{
  "n_layer": 9,
  "d_model": 256,
  "n_head": 4,
  "n_kv_head": 4,
  "head_dim": 64,
  "d_mlp": 832,
  "vocab_size": 8192,
  "activation": "swiglu",
  "norm": "rmsnorm",
  "norm_place": "pre",
  "norm_eps": 1e-06,
  "positions": "rope",
  "rope_base": 10000.0,
  "rope_fraction": 1.0,
  "qk_norm": true,
  "attn_scale": 0.147,
  "bias": "none",
  "tie_embeddings": false,
  "parallel_block": false,
  "init": "uniform",
  "init_std_qkv": 0.0253,
  "init_std_o": 0.0253,
  "init_std_up": 0.0253,
  "init_std_down": 0.014,
  "optimizer": "adamw",
  "lr": 0.00238,
  "lr_mult_o": 0.779,
  "beta1": 0.9,
  "beta2": 0.98,
  "lr_head": 0.00495,
  "warmup_steps": 527,
  "schedule": "wsd",
  "decay_fraction": 0.841,
  "decay_shape": "linear",
  "final_lr_fraction": 0.0,
  "batch_tokens": 32768,
  "seq_len": 256,
  "doc_mask": true,
  "train_tokens": 182800000,
  "steps": 5579,
  "dataset": "wikipedia_en"
}
Each number is 500 + 50 x the weight over its row's rms, rounded and kept within 0 to 999. Layers, rows and columns count from 0. Numbers have three digits each. The size before them is the row's rms in percent of the matrix's.

# layer 3 MLP gate, 832x256, rms 0.0961, rows 551-687, columns 160-191
094:516456485534490542443545420542608540474379346517570547474593496556532563461411595428550492642472
101:506465490551445532483497433544496479494518549410478444508478443456572501510398505345424503539565
099:480414562514529488507494522433512449520481467487484493568466484442551552539530536460530480454476
099:547484504500490509501531511382555417514483496485563547491507501483463527506473509516484445449483
103:580471476513519491541518494421505374451445545474507477513470486380426564410487611522581487614421
100:589527483534398507473542478538504564453451503516553375553496480566517528547510440506461459513430
093:512473518525467577510602500515512477452499574551509496459476487526530535528485504509425476479475
096:437599544512483495434549508494408547546440544525488442525435583479416475563508506486489497613439
101:552453565483473515564517446509462609438578433509447438465504453424512497489463526450475525550418
102:492497533542424422572535477527482462463531563398532420595464615590473445504518461528423454481481
106:528498479554556499486559486503484497531501477473535557494471497532406428476503615560491528411466
101:439492614540551458455486567455573474484554456448532510508485515485462567447509606563509593549473
095:505527498516428490523524479496455432452483508567456524516513477439571464547494532417423421482462
105:496486583488495503553613488507485469571457492502506491408559587484497463577580485459541503520495
096:573522493539450443495478515437462495537533522449515530534477467553574455495454498483462528447500
101:592551384545451508514479599487551537467531535428588418471502416489509467413511509524544484479525
103:550499435549520571534493472434545481479525550463490551413426497464507517547497440431537525498540
097:582496417449522528464499464525496510559492414476520450481367484571463526395520506566517544465539
099:580544510487418584512460520592492548483482544533481410500590613562466453545484541571503507487463
102:543527412561578467427546509478511488428498517554487533393569462531460533471565579515504546413597
102:467409561603552477490589484488470503491448422471555427429493455584464563505591498539510526645488
097:632493576493528467531497565397481561379470535526435445545397459519504442511453456484559548517442
094:495495530503609496593501511526575432488505527511473403509434554512482541470447515468502507544471
099:542541492502516451499468572452485487484568526447550540519529597402507523529452445494558531531467
104:495526464524516441578548496434437423471484515489475552353574443540507499527493456459400540533537
096:519422489549430472493526545478461493634474444426545530448526488501505458508411501487501420384456
096:510471522434447482461471563478495500537437500452485562586497467553485473553459518428404584558467
096:505548486574492417540582464430499610463481529541496559443462386524568432510448492440573605551541
092:542509477538490480564528576520546453477465527540425549512479487522487478403521550446593441467413
105:390481510497504520512546468509403433550468432536545523561472478551575414513443528475558494502483
110:506521534565578476507462582464523553408481487397495488463517428491479540508377449539534537535529
094:504523535530456589546520464550417483585494479537442505402482452382491502464607476430534470517571
096:503527558458495495462460497429532453535465481445459576377494521517506477497526431467526481548450
118:492546490590495546531522534502557519525426508526417503443447540442540496550501402471567601523568
107:512478595552503493532511533537467513447514557451557588490412471568559493603485486514467446535504
099:391479423608495627479544458518481557488451557508480493488475445534527406457541500519551431478536
095:507429576560510573491456507466466523435540568453534505503499435517547444605390575443496476516502
105:644509408574564580526490492456466555534464586576490540506489485571574495492489466493516518478487
108:455525595557524534528516452488480537622432598474500478432618602577523440517541435481423475553446
104:535447490517444485528521572485438501511496550480448546518483486488432543519517554452524511652424
092:590472578527501438466493477405486472549485429436470507583498448471486500532467543516496544543509
093:552518425588485475526451517569466598592435468596455517495514626399424533518510534438493484472538
099:509458545563536480470488517486608417501421437451488439475575422570482485519447496469467537525550
099:545450509493462493595487458526406405481504557468434557458515502451529503485511544489538463516509
101:495464498560467526567522532366497548399434548412477458422520400465491547522448439438485455559505
099:575526485545532473520518524514498493503554561422488526484562604508476437438463448470578426455469
099:441515595565452524554571496463526545447553487492463529571511563466604487442491547505522483485417
093:569482511542474467453438532553477534432497463523483526463505512482558520547504558429495548574486
099:474509556485498573523463559518506525473458476489502444462522515440450529397461501511543473478560
109:447482518564544532544550489524529508483466598524474507477447547478524559501494371464505564514460
108:514463500599521544580527511499503544539403591526528550428452497500579440549426567448563490647531
101:549398501516500534470503470478444506548554541397483487495505457464626475533474468419461576565498
099:585504526533536440597439543542477432524497459492412518496582549542519505454448491508481534518546
093:535528574551479393572475554492478564428548397503479547463458508506508529438500534435493520545606
094:485501572555501486471480530450453506480487443493507512619465462454482586527475530419584473583492
094:542420506544520475510540558402411561523511499466540456407535524590507465463487466430414529557543
099:434472452450449513550669496518475625556458468511502515558492546533510477631490494412479452543513
095:505435490540417487477650565438505492415503503423445556427560534549498409511436608454572460476454
105:582411463606539504591530530497507510515490470438493469451560539500471465507496508588479509524484
103:492505609559529530439423555500521415565430451481407482465581535547471526448537489428508521549599
105:580481510567412597479528593443477503350544474589550476515441582510466480495539485520493465416554
103:415494436576458478536509606527489612544439423483507453478541468402472543496455432525492476517507
098:413484479506587515461508622396583572449506540443444479502463503503593537492461419442586566464411
106:472517486584491468396431483432584483479511498504571450541424503489564557527507543522531520561499
087:560377530454550551468391550492468545591389564446480472514449556573480481571564582422497429520521
098:463549591525497580502512483512539436405436533546555394544506502504541439543515442444569492518475
096:591446438497455548525488520555465535465422582489437542549549585524444528566491520501497507422583
108:515457562502486527543571515442488511563451448462517504627486484636470467512362489547521460490467
103:594517495576449554531474466548511527476561485607485510455451483563529544437487601489509406449635
097:566498466524482501483545570387446501543463481508481486520470527456462529490449521601438522524479
099:575465441540533522486468503453475509505424465403575502463541415540547424534553556564527459527520
100:428570489560418506474561447482436595526446459563474492581547517475532478463413438440523418519525
108:523431417624504470498405578423490545448595481440477537521488464470541472581501486459522527578580
094:526451443477452490575506518517419533487554438556490455517533499517406495465509586590448484431459
096:447546453558490555547496459558431538478443500464508430567541443584518538464538494468421389411466
094:500463439586481472502549493535551594466502474556491478562471530525467502420532433540553443490494
115:489553500564444448477492501383497506474474491523530425370478441492538506567488430490516495556569
102:475467481583504394395472531535562479504470438541466493495438432474523457543492532453541394507467
099:518490524571415433454499543449458525494431554542549457463490590649589560545464481481472473476549
091:505558551496555467494504508447476455449522512370422508530502477450510527567471457483479423539509
104:601540544512444453474581513511478469455507402469531516482563505460459454548492526372543479479489
100:502515482507545443486577560461501513428535484474520447519443500467475508509459590461444596560481
098:492472508484385507500524485585482498500440558493536434459517418469491431555580540451418459517621
115:551462495566474540493533562460502561491395533493468509458476427573594464519397471454577596534494
096:446516553512514512495430523498528559517514481499480536473510559483466435538506479582571476525464
093:515450602463521483455583491538535604466477489437565392445534425543418536524544460457514449533561
100:530450430501515449558527505507520496522451571506441449492536565423581440486511447455437485544494
104:511498574518542462521512522561544528481453425547410446515430548491501443463429529505525412567550
099:493527510508553460495512535467451501499499503498546528531466524462491546402461451437584496581551
098:557511587485469474548517503529509471542539540537497444428488582575472515615504597454513458496557
102:577468545515537471507533538473557439540451490448454534514412480473487516467499480510527551500556
101:505533571552607503494438516422537485428554463445472617474490607556555471527527534555499548546509
103:514514510583510500462560519601492563573628505444531545474444477485569458523496462475457473573546
099:532484428513488386552504495535460477495398487486535548434542425379506521550510499494525395509434
096:518511542505473435547517473524525482511549477500465461444570601506596503561549531557428447558601
097:515516539534553510510451575370483441459399544477464503494427497487504460436502479455543553512428
100:539469588489531457545408427492470392516526507464495560547488513495591510480443607528471558596572
101:533561515582529490542501515492541489485516477472571540441525529552468450501599526475525471555511
097:478562531523501471469493541566423509475535517441442483605550420425595436367449489430489445482471
101:421513450490529472524393540451504520524468440453469464495573550613421558525480467493539549491590
096:455444507539476528431594485495495457487460528429496538460559593493488489464466553453567435546536
102:492510612495460492421542549489503492450503558489519441518495550550547502518459581369579519566551
097:518468493503492415564507472551544513547384486495476551498543504551590480494429522426483490511597
104:543469526570399372594470559479552466537470552521571400498474500422570485423475512524471444463608
093:487517603490502488444549576549501459487468404413568613595544405550517450562466577446500341501514
094:486527454557538460484509504554561465532467439486483562492568513503477471451562508347557457523537
099:468464447444506427532507558441510429532444380378512516476376495514460508412411539396458440522583
102:525527491526552489574511494439510384510551516405473516531545472449481524598452497543548470541506
099:558571441472598487558564532577430493493538505450510476503503463513568477492408650464554520505531
098:510428581526448447500526541486520518522604450479510490460471419482486442505525501525476567435520
104:524482606527455438547451484542517576522460512385545507597527504547622585543484514465470544488434
101:519453501583442520573517398465537524473476501558542394506479481539365508483467423499491524475585
100:519472530546441549462490524490483516389505606464579460549611477479611482588531494462591444463491
109:478424414582374508565593439427383491432508481427475499434436401551415571477539452537524456511567
104:572499443525467542556479625436490556433507506411452493405486536536557548532420372445545547504537
098:461505479550431476539449484462433474579512439492556432477517404522447553529521489403563414544538
094:466501545496482490491399556467560477607560478521482555616553431521506419436518501527547459442455
096:620458521529439495609496474459420542530476570514519521497489458437465574469488518469565492540565
099:480447583478480522525490463422488560479539444449505455547509453549508483524410507543475581587528
097:525423543497513451567488556382472468565538464422493541558475469530479435489471459548472502593424
098:573475493548445525453505472411568572441410525483468464496439442591521544557473458467562476495469
107:571574525453468564526573579512508499491555484546515589437518461608464494451413486534557471472490
098:582552460545516519487515486464583542555522443501541536423486533467523464474500553490509492457499
096:436465403490496534415564461468475455543484468511397567547597418472480607524570508453519499557422
096:496427535566606544486484493474425521479423529506476437537536479563483508495442431602537525518500
109:633473499602488391533487487513535513544505554419476496483487513465417525442454510526584456531464
104:568544542507545596532532609490579585493476551543509491473507497689472446500449507524523527545538
108:572489490576532461484554507557580494549455421519479446514567498531524450510478435374500457449550
109:437489517541555452433456544440579601451483463381509528499544530548515445510487418576508531532511
091:532417540537531522442410514449443514477476504542444574451515527472548429577433538539517523515460
098:483513469517469461512502526532445460627622490475513534464532541539497446453531587422545398593581
107:580468469571396587414487511545436549478452554596507471520408443561527383481480506420468502440454
097:467568516509544445464476573365542448405605457445504516500592509538464499588406498540573622514529
094:511493503568445602501518422510544539504466451483558508434449501574549580522443640414585481417566
109:480503538573511493552522491464417595401572495530471426538456501459543406558595465510497516550569
103:576430454514486484588478474551526543417562502484476592450551460560560518592493522603528497542461
092:401568504553532585526522474555549465411559510515516530544408490471586484487478326518477475549540
# layer 3 MLP up, 832x256, rms 0.0919, rows 551-687, columns 160-191
097:544466484465470533527446418623534550466425518524549517405516498552444501495539576477483531559483
104:514537528504594516593461510580518489526442478441437450526577494482473509505426484518440507563555
099:510546423516517548486394478441354548558455474522496519487513608435432442524584438439474470528584
099:443552534490503461480543472493425521409582494591477545556454465430506465568471500456504423374566
104:572453565467556518470553430506584462528471572574504523474538515532594525554489493513450478507460
103:577433513480476505434501479583454524484489532556510457469485546559552505518513504440460517480525
094:523406435602437376465532529503418544581450506594530534521460524458460562392529548503433419487542
095:516637577531586504454437530452577531552420470528458508496415486542454534569502497543452510506536
097:577489470469466581504537481542445471576526503462498463481515457590548442474525530384424482518500
101:533493571488485396540497497463509433510555456465497568469550659544447518544602479570507429461581
107:526407441521474472418520493576484475491539540517545524426605562558547460515421604462455518502507
100:433500440509480501475566484512545427483516455476450419529453533450552514459468521497479405487548
100:494574525463482462430481437516462452480497565496489531553592468530516430433547497537505533575529
101:564456446492443461527509432461455501540484483450467524467544435496510553514560638493475569591436
099:517552518446455495571517429473495423570541490576420504439486600425545538508540608434460518473502
101:568517528461509440519510435505507476569540443583493497498548427554515473540495627449561442519454
101:440459504555464536387432447574502468470518532557482525482448477521500453471552516347427476498502
100:453576428444501486434537473480577458525413507538460488571510598502495357472484545530539424476531
101:468547520485557491521464429417577432548489509573531494399532544439528427444517592554604607432456
103:457494502499511423452401459537559501423455494425489524415500441550485500535495497530536512461489
103:451526495489530442534451530501453541612532498507475423579412478595496490462487454439536469503588
101:569420574473561464499596562490459464496451556428460513456471408404544460421454485557457579531508
099:505576588459521538525489425498526562423387469480506459460501577449476543455487601404426442529416
096:600499465490555556472603507572480459563573464556480439541495424629552408556533537481418496490470
097:487440442507478590601491530491460529528477479519507604582471538488478525473494341544538520526424
096:429482481471478434572401571514537502426459495525481532471502478388599530461510481421573479515490
097:523521560483530380465553500487451520564525524495501612525569463511518543493646437429470509478537
091:548542450461546420515533427486479506495482530629545474507508481485516514489461525514533546537504
092:479583482543479483527552428531388511477403501486542571498461493389493432528494455422496341441566
105:405442474496571539503501529369552497552538535557498555570540517540474455520543466470422596511491
107:441498507509511492416556536503458552470508521463417491606493413515530584543506497520449557500476
098:557536520515528492500586611601480437585561551519482494579514542555517459521514478509406399446492
094:465467463457482473466473462460480557388454490524457496576535483565478504490541532567483595535518
109:567545479513507461537528521501546439543415496476543488407520459555465404412411406480467523472662
109:528517488572552563444518439505514558430465502467509473505455460541472590586539445561532489509469
104:516464521534516542566594559457510595390518443534516505557469471440539521474490537504492463514508
095:485502607556507582451567541511459561505413503495562451572486538487481481509458341499554515428523
100:600458487601470531434545505487513513525471439511514502495487454515494618482536552476503539479493
103:583527487530542519487468489607441431383495502504468399542471482536496434548472446518438429495524
102:486506553522515394501427543479524538487473541483527541577434424543502513414556491405462499495532
093:493510448520550497467524478490518527455491443532476505432434578430517515507600461485443498527605
092:500534504545453520506557539473481469485440531426501472508475498446439478515455494492552562451597
097:592419374531546526447450462509451560544544481533512516512482519494534486492598503505503504529567
100:507442547455585403406536560495543484604526391560458491545578504573442482524460474424445489602542
105:608466421490485501577499580377474480476477526427442521498524538539557540455459550523540555629528
102:565456609516516481440513435535486507557511545423551501470422442517496507543522432535466541589491
100:453501492459440502516561480567433556521578483549470460479490473501588460480497491541465403488478
097:486378461529479553449520487487458468530467537491574483489462466539477524535544448505462456529501
097:473553392519527430444451454462512505467571499515502496501516506461516518599441573601487516448534
107:502490421577569541447512479601572477402424492508566500475461523532546479520481478519593430449502
111:532582457406486580530453463639581511563449538579571430434469503436474504460508496470380478606472
102:521504449469354472562399543527452577440509593484417407532420450490548487487490468458522479498432
097:543543435519544512480590534459527562535582459442498451495515523457393443436441425584465492521567
093:580508449443435462563514514512416521533477458599523503385574461540436586522594500449477482468536
098:466575497412452455454511517473505420608417527599495512476516501525507546521584616466458541555454
094:538374504430501406478410503568487410459508419482475426611480583493430454538509516445477465519469
097:463554526511481451492571520585411457577437515551529498467470499510501457512544515505520390385465
089:451513477447491522483497495486497442485541513479495515535570481492416500496459555511443462422363
102:528548530601473372526505577530397502410450480539551533495510519513505482506435453463500518583593
104:549510482449472499492402454476552447520518526559459517560518575482470527553622544495603462531456
108:503511542556542557518510500484432518498550541425443513491409451431450547481547542502565451542488
105:531510640532471476541496536491481510447551574465442450502403398467405481468499455532445515507530
097:521487509492510467569474527464433450497449524507459442512468523501478337478498618486504487587482
108:574559578572497529550589538501395514427490442516483496480436547495533470446508440592526502517527
093:445517508497457538547503510478576527451476521434531480472476550452547418422511486459438528561446
100:454504485508454513462510470558554519516488466466604490420596511459506453459423514566481591551523
095:451441467506556520542415480534499483578500469456540494536496491575532592530427509576486582497489
108:373492382550530502437502517506478454443512438445549564479508481456498502457506491530528528533475
098:558526512546456520489487516481597491496551558541496485470446575452642518576488601549578549525561
097:534465381514436563449526554479505487541455493498571502457506462583515470417476523493495556532483
100:573464523553619476521632453519518540423517475482583464572555458508467535460509525478463469533506
097:567546545479470504617445555476584441466517576469546561563453475501519522548505448525517553454441
107:555508521458402455529461533499518513436470588594383552398477435477477527500550622464575512486576
097:427469513535603520464539505530439489561498487466494530493466454507502449527507395567500512439587
096:567501526471556379446396553541533510485444481456495569533477445519449602430499527496423542604526
094:492484508533495498557517456491483421510487525501422519501535678467463504458502448441435417507455
108:609461470497554470504427503489456468529459502514488467514529527533551497534409620494642556447551
103:491536514524577485426491457543557532601439402553583558485449499501515588402461465485544493500515
099:524537489547571525545541541439476507432384574463372398597516519443434408501446554511485537555456
094:538538580518554466495506511476447486609488499470575556555544530572504437524501557568502573597576
102:601442475487513385540464563511450540494470549578490493519566525538616510469457464495384498501429
099:586459423457427513495526524504583485546447520466479532513476400491588514563450493453496542525529
101:464454411551516483583524536471565531483425523496432517575530527500486461500433413506541439379394
104:479463434558417462541475408436494450477524507451551539508452477460411471566514488539452502547461
094:549470520565478461538524510470549529602463483492504553425479521551442540496448535524530481393453
098:465515457512523468521526565497638596526452460487529444478477380380528520497449487521503493452476
100:485451513498418372539458540516628559515377490526472468480525475484404410465441533602544446423566
097:438438534514479423556467459506438550566412464512472454481427524460597527521645580524446526430498
101:463417478503457438461451469416470513454513454410530496520594449438471547512525449570507514398517
098:451523444553512570572551483488387583479625514407542466435485509428525527430510477505466414489507
102:475568580509466512552461563424600484396437484583557437573547514515585472451475523432392515526553
102:579478432525481579578448527503437515498495525517554594422572503565412451524497405473495438390525
101:523499526538587592423552548469491484539479459443481504479439506522484435570514516518552554491385
100:514445484502571531530415482437467554449525418505497481432466489444575494494384447537565452461467
095:468469536501500458426520441543412586539529498449514528484573598509504496519459538439535519593488
097:437630537450608546520466568533476467659482490547448526523546571575414481513518523470502465449589
097:535470609488444599604556579560523499544414534516496497499491581502573449577535498595516527484463
107:408413417545537591445463545463459545467592482495479581492524568495466583498518482521485560490550
097:471444462459439422419516380484574561435541500522531505474587469514487548571511465409485516481580
105:470566475492558529451499470508508536529446471474521541532511547431444511499514565503496502528444
097:526545458556485430547427511434545517455524490544520448461533493589521540482453470533548503455574
106:563506468517457491474601491425368512428450496476428453469414576556450500463577474477485482539495
096:525589553457615474526414513466632416528437502496604517445439476595441601527478450564511499503514
104:510556406499496524571506462516485491547571497446510510524495434495465595448554447502508471542530
096:427492509524547526529507541597545451549481406548476574485480451486517470435495508502485481511507
095:429533555432521539394466523570602503485541503472496421479446464440585408547462471550548595426375
101:552557430528466465524519519513534499414432459590508422540476539520434469460445495528520568553484
101:524512507527542533535514462519474341543474457514593500575484470397573548424498509553538458524519
101:489439553543497508502513545476391541449475475477503423465557440442457511512444407585513497506402
095:614565562476422512541447482523619442487524460568511526536507443620524511628544592493452619513527
105:572406526490462489509535511439465541517445479564560472485515541487524490528551547546502539478433
102:495458533475525497589450471502444476386512554497498437516570523541555538430489476489486573513567
100:452417435548501472501384465546419489423492593557504535535411555554477490495474531522514516500588
111:546599516499493559550494573469482411472466485480475524455463465374596524582517473523456540463506
105:521496463532515465525535539509566441464566514518496554501562460458479520427471525435516539565513
100:511531479476442524511501487570520581524511540602452409486501556472480463554550425503455472452467
095:520465441506416477496421538513524507522495514517540603438578469506504567535582509439379564537524
098:560419421504489452471583540569529390481463474619519495477509475548484511527452596444419460523498
101:533435544541515535545478526555568550518506458421359498451518495583477534418519453607510536505537
098:444493498464510453475493503453582475427458457542547485528587554458526532487494561531535569550543
104:414534535491520503576452556484402487532493470489483580549562466544515487535466486497476452532481
107:569468458519441481386509526553464479441434558509527540560518478392543433538487545407502509479469
098:497545523521498446426489600512465467587520440535512448549477553469546500453591544524514611531483
097:511431561472514473537531373489536478397482507558534471539582599475436501461578378428507490481565
100:450560564520489465569541450466407529447486562470539468573492456471533505577516513579556561430441
105:499485375551496457447543453470373537433429483453472553502456504503425453471562504481472467431468
101:565470503492484545530546543460480504568496541492570517460412409474434465505529603540502488480412
107:545492500486597582528448614539616436511551459478531422536554457497441467496521431563435493444471
103:427466470474631507386460582388579506465497387518581472517481515428514566552562496549484513482512
094:467513554436553414557499531487488444461599495542458442579578536470486544484478528490531510477531
102:515554505510528490457499513447545545496492521454626397550517447502424570511580583563600540466548
101:472411482558535511532525536422463489437490521432499529513479364475609552511515463525484436488506
098:457453516413597487477452547455446475519462445517507539485541567444454560546456502522464504519492
097:488508597474516564629492509451489576474534499450501418500532483431477445536460423535532523428518
108:451441423485514469399536441472526543519528573404555555502526498507449452541462467400574491452504
104:490412501530465475546560459536507459449496459449529498560430575502554520517609531487471454436465
101:460531464423546554478554381524470547406552553503495509359517476459442464511479516446468512513531
# layer 3 MLP down (transposed), 832x256, rms 0.0921, rows 551-687, columns 160-191
094:451479487428513444510480487481463471473451513573453534555503468557428507455457508560501428395478
102:518501488516614484546491483513543499524519598555513492552585453528516443539460419437534514566478
101:516445528552494440513500499478526452538495446490488513615445477568611441505529465490548455487484
099:393570514488435464458470568593441551425463449504557562541624479427523402427543559463474547481518
102:504484460553469475520537498527440503480512543492524496496482505491510542428430424439449531441457
107:554493555551454420589471506553515457479538483533524441543503414511451543525505516400471453521444
097:667453452550524528551513522537489380539558503525524488456517482497428504484531431493499457532525
097:542556525507481497461566532502536506455449535596400532522467498506554483489505506529444529479553
098:394442477513460559498512530456533536473554465462496496434491596504471550445398507513523513434499
098:415561498424444576509531546531547452519510509455445467548449462442443527470506465601559494549495
104:406483500415457462627488534402459476557582457452485489528487377559440524415531502475519506437467
100:500453436557578509546465497511523523565466565455464470494415527497530513567542538537560550476565
098:487520581564470552502526471547399486512524510596487541488543529505581521589570473510462506547558
103:469456486567502484437382490471517492480589529564522489512495561566495521532524458525513480360542
099:514549580516493481425482562598430487503529451497423448547512579474568530446453527482430530471572
098:520553475435469569432536515431606534528442554463449501459454529535576556455562347522518526545542
103:531475435502475452538511572552452553562515444527461456560467596569609533479493536538420511425432
100:474418452436531404499472565408434531513545604430513481527534562458477562604559448555504468501487
104:515517487456548505576500484470517491510444461485533536507543451538515521508520492454479505467462
103:571486593458457528559515524479450489577450425455507546620558510551494475626506487541480438454418
104:569541460495512514517474431566489477594506494443496585480453455447501552501431457453454511502562
100:526501618470607514475471495498481523546564506578514411552456519545550516452470505487502607447416
096:451473591607510545522526404569510567485500528427520448457461551487431568499444521510459442451600
100:429535456542507488491488505471453469453538476542468478449490506524565523431559447550511538477542
100:562458547556466574535503497521499523529499526580548529437481534572508484508477437510516518525527
099:497480476457476495523432554511628564469476409484453531533438468434476517391474554514471416509434
096:506436449529437435494440434417547561469517422518587519492514455502440475435483529476492509422507
091:472467603396537562509430516556456477450438447560437570548569466441505516514544514540438458448489
092:504528433539537544434443502537491477534428585558507595466517575434449454453481555557486533542411
103:387534608508559549526485495464452461511526483502455597524568433466556519434519432536576495546526
105:475541572383440427491535530522562486519517510522520452563560492485516485541540447451531556560583
098:550546538486462523493489438487531518408435506521570483451547524486457610490495513513517429466514
095:532552434498499477558500460463489476469481443511479502524517507530426479539447497509547500482448
111:544493472517536555414554447578387478517467456570492435466560494556510358536592506462542475502534
108:524503505462503544486448481542558523501459494536493467513524543465502561552468439538443452577502
103:535477491493454494458480501451534436576546475568559523523421511464555487466527533476539610477482
094:633490562451502495466497535495434599474477465542468486551495491518547397469436440490473588437506
103:391495504522526556528498492454462478457563403545464527539504528530463521532542496490473498460482
106:484466460506447541490464459557496487478523522460583546472517473465553432529477535535512536534511
100:408442552581551297491491456438612470435500474461489488524461509484426575489484489406472482628629
096:471480530535602563513557451503555508515490501589476525552546440531486473575472529538515535459533
097:522445507585531575453420555522480454481522531528472514457500468506499507440632484475496566506424
098:497506432488462435535545508541507584575454470523532553558513486566471469486453426486486460461484
100:496457561580600480490490554492544532495524375503536489474468416582532515537425445500473413549556
104:550407437517488493501486512585519465521418542472428499425541544479466513523503576594488483632486
101:538432427541469500389567501515565486573504419571477538512512394478576413479422471504520481476506
103:546490435495452559421539524510446542526469509481495513500443568488618440526483454432477402521465
098:558444467439464537474381483585541484488503476521437464509485542523494480549465413526507506459446
097:481476491561488505441470474580558488466561483397480390410490458617527488486461522562430479524478
104:525634527478473519593445516518487528490521495456445542521440414506451482544556488424479565473543
108:512529573464441496563500475575518537440511533555514498540559468497423569458610495470353491419567
098:524529590414581413548541535544482488572496593509525460451457475479507484518438578545537531598398
097:563461463505496553487488515471505564429457474525480438559506514564512577439391542460461478466452
094:476546536424492523459501499538510562520452521486494560485534570481474566546552398422489472490477
097:620514501462441566524534450441522488408508543475571462529537548579485408502407437435458470462419
093:481435586560486468523497502463549422613556556481415548459528476477551558583511473515538577520524
096:432535518443535514513545430506469499543410485450509528450499585507589485561533483525481517501494
092:391582522448500535458453494566459446581547489546504500497425510445505430540539543533469550520478
098:574506453492493532551518507448492553493471537480472525502549465453517486456488517564528482470516
107:430505434495503563462455556453498443459475441548440584485466487495539559502487545475558503409563
104:569521527533630550464487537533475526421472479518445526494509464532536465494516429435521469410565
105:551492494502473487428505524472470478456515513463543519422479439469503519473468560462573529585575
097:555373484523503511514466586501476457533492544455463533452430534397473497477553570522516477542459
106:474521538587515495480476594493543530457492475463502467507512538465628528471430526563567500528537
093:518459466425541556500409487562506517469550528495469438472505594506534377525535488423642416490483
100:522550514569565442380488544476486513532487525495502487563506463494485405472560527534478511376530
097:516431459550556555591442477480506481457417441521526590558447513520516482491468543504418475414448
107:414498583449528647469476532513487564495505505520449467531443547543551525554591503442535558539553
100:527520455470511513422617494600465554461512522578427520489494510508494454362571520526519446420422
095:529566462571542514496443514474440526445408465449416400460435523552431507508486509507428523595429
100:515569549389416505476532460505464562503437549491566491522484405461528444553540569548574430459497
099:573504425507457572536575537529579534486493542451451523482497538491517494486482494564534567560533
108:439511396512511511565462525472603463482514506461494554434463421430453528486480478562589539538502
095:504517573525458515467472440575471534449530554412535437518596483433509494506520552499495542574521
097:480498523488437420563543522472437509522499515469375429516446589551450507506364418570518468441480
096:499454457542539446386546531516547451510588540539556506519539566492375493531388585548522382455494
109:480443484609547527479442499468445477446475448495606491465462432486529458523448478527518488559545
101:509382405437505454534555540457455555570467570455455511517470553536541467505437520439460455518532
098:490467456540428453471554549404494489486423623463523486492442481606605423478472522553486475502501
097:612537515556426458523533521482578519559590431530609565456465522436414441505459504595402494432559
103:461484462468490483485468456432438505538612457469396523513498449552542530519583467513488538391489
100:580477518458562457499502493504465573467516499485587505509408533398435510519578558501463497471550
101:493484497502440483495497592547570480489490483565450503397491572563469504458393535498533510509524
102:599445475562398478540464521478498502520494485377529550443512486455398436429453605487541491594431
096:515513552470479512466531586507430499469498509497581539518466568523510459445509572429449476539483
096:504468505484570443645542476431398531473498551470513494558587511525463483377534532414478529528467
100:552456598505515562476464421531514565504424493504515424468479497504492532473477432400490493461525
101:364512438444497483528528492521566491474450507496554628456467553480547501453459510554539485618501
103:558467516536477501513482516480507514539481513423505472481495560599543576504530545534486382447408
099:526465446496593519527487484454454600595505529451435528463477541595561468474597606516474516538470
103:477512505575461575527601480450505442444496456427517495491553457435574530511481521547615487476502
103:469545462545496459419494578585478521466471467436409540528446548490513491431526518519420494516411
102:568532541562466422465561540473478527528523453565598563480512440449540466588482514535481462504521
098:569480594549548421444508568465566610510514488588471490438518509395508530656575489474484488467498
094:457475478462486606500416536555480496591553513422493600422487466486484466550537595544491479593563
098:571504464511471473548517494499491488498472453546607478517545481562499502517510580525485435478544
098:522448595515517562516531516443497487543561564455453442560428470531556482420471547509531535580464
105:564491492505417502625463483477460467511431489443517570491557559524445551487482431463537534537511
097:487464558640473504521443580423495404511485513593534487530465523562446578487463425425525450477501
104:521501475522536598485516528488519455557447473571464383474524479516475602538505513405577550614535
098:463421523592386447484477522541638556491443516464579526496500484518576500456474498510491556508463
105:392478464501403453494522555508524462478484418493509533482504592526614467532419437567544517525433
098:505580485426513482445465538543448400563449560394495507552494548516365477446508534553551494573522
101:504534497557476556358480490552499592561506550455451557497479521496522561457462579499486570500501
099:486460532537543606504473603503494526602496490501522477533551537534592474496469577534441446498490
099:582529602514449537505561455452490607569477496472486461503445492503503458427480524484519512497508
101:447568464406515411441568522434545588548436444524464428545473441457493550517461485480548566494527
101:526469460553418477503463608440494588499503548485415513446519494542399490473585459397515484514462
101:445498411463487539488558457533474442483543485547616423545516588449504508555481500533545473507505
097:514475563545557489538460517506553455478428560471502525498410469448451494543447552516451508495565
102:589464474489509567493406497520508526448513515483532584595556483505581485452485620493543483507541
102:451397475531529552546476517432525428517453481470513493464502479498484543511488550542431537593497
099:470521469472470473566535517543554428460500464537549488568491349513578561524501503488485466457529
112:466471498463430501548537423493490501460448475560490503472561456485425498439517527446595473568484
105:526469584446518453514576583508546545441512457455491476430463477499513436513485356472488472530529
101:454549431397472421467438540525493568466490505499500529517417473474572483498474388519510462446434
093:488480525380478489483561451548505519475452507503470418480376473491533543534424467451454540488480
101:581490527423589386510464511428434533514494504510430487533517483445397525504468493496571539474525
101:525467496526511483540474439479531457460441413528447472527454489514552489553500400495505501438506
098:544527375565458485465503524480522507478482519586438581549514502550476431420464464467499428497426
104:541445538539477485549480544482471559537481544356502488506476419518481481562442499502515451490411
105:474511463549456603449534530554512498562471539429495497511511498499550464476550444513505502440521
098:443576501563559547416489436414500558526513541508556504449534504427442496446434603462553537598436
099:416491541479541405602522503512508598449470480503510470528521386558477574471411448392501512513523
100:587553566478529556497486579530638491473507500549578477522506498549495538515546542520511524553513
104:465496404525531485556521487433445506540469532495529407497431462493398457534598549455424435497366
101:555421438527475487406433455545478504513486436509455521497450509471546517565531491520484507462541
105:554484482460466577610443524443481517506513497472530444536498507473453516503592491588441572478468
104:530478525476516431598473512538434478528552558560442443522481463447515561514560545413472457513416
093:532543480453591510505523511469494540560505520531504503547526464419425427569518546410478455539422
099:484515570527536546529581494506531585503479486573461456359419425442591507529510503485508473492559
101:539493429507518542546557465524540545578518456417529509431530507474587509530469433467595535496417
097:480462494432477430386496487546456546604540538459505543574535518468586462457529530496416426467427
100:553517496551600541356474512503493533511524491512587486511553491463555527566547507540477578633552
106:453567493492451423535523502513505437456472438533449519503449516387416525519493504497492560459503
101:516564502509463544506483590464471546391453539564482552498571458495485484478481533499549384565545
098:493519463491505365505529469445469458363540459557542542568455534546448519471625512475479521485555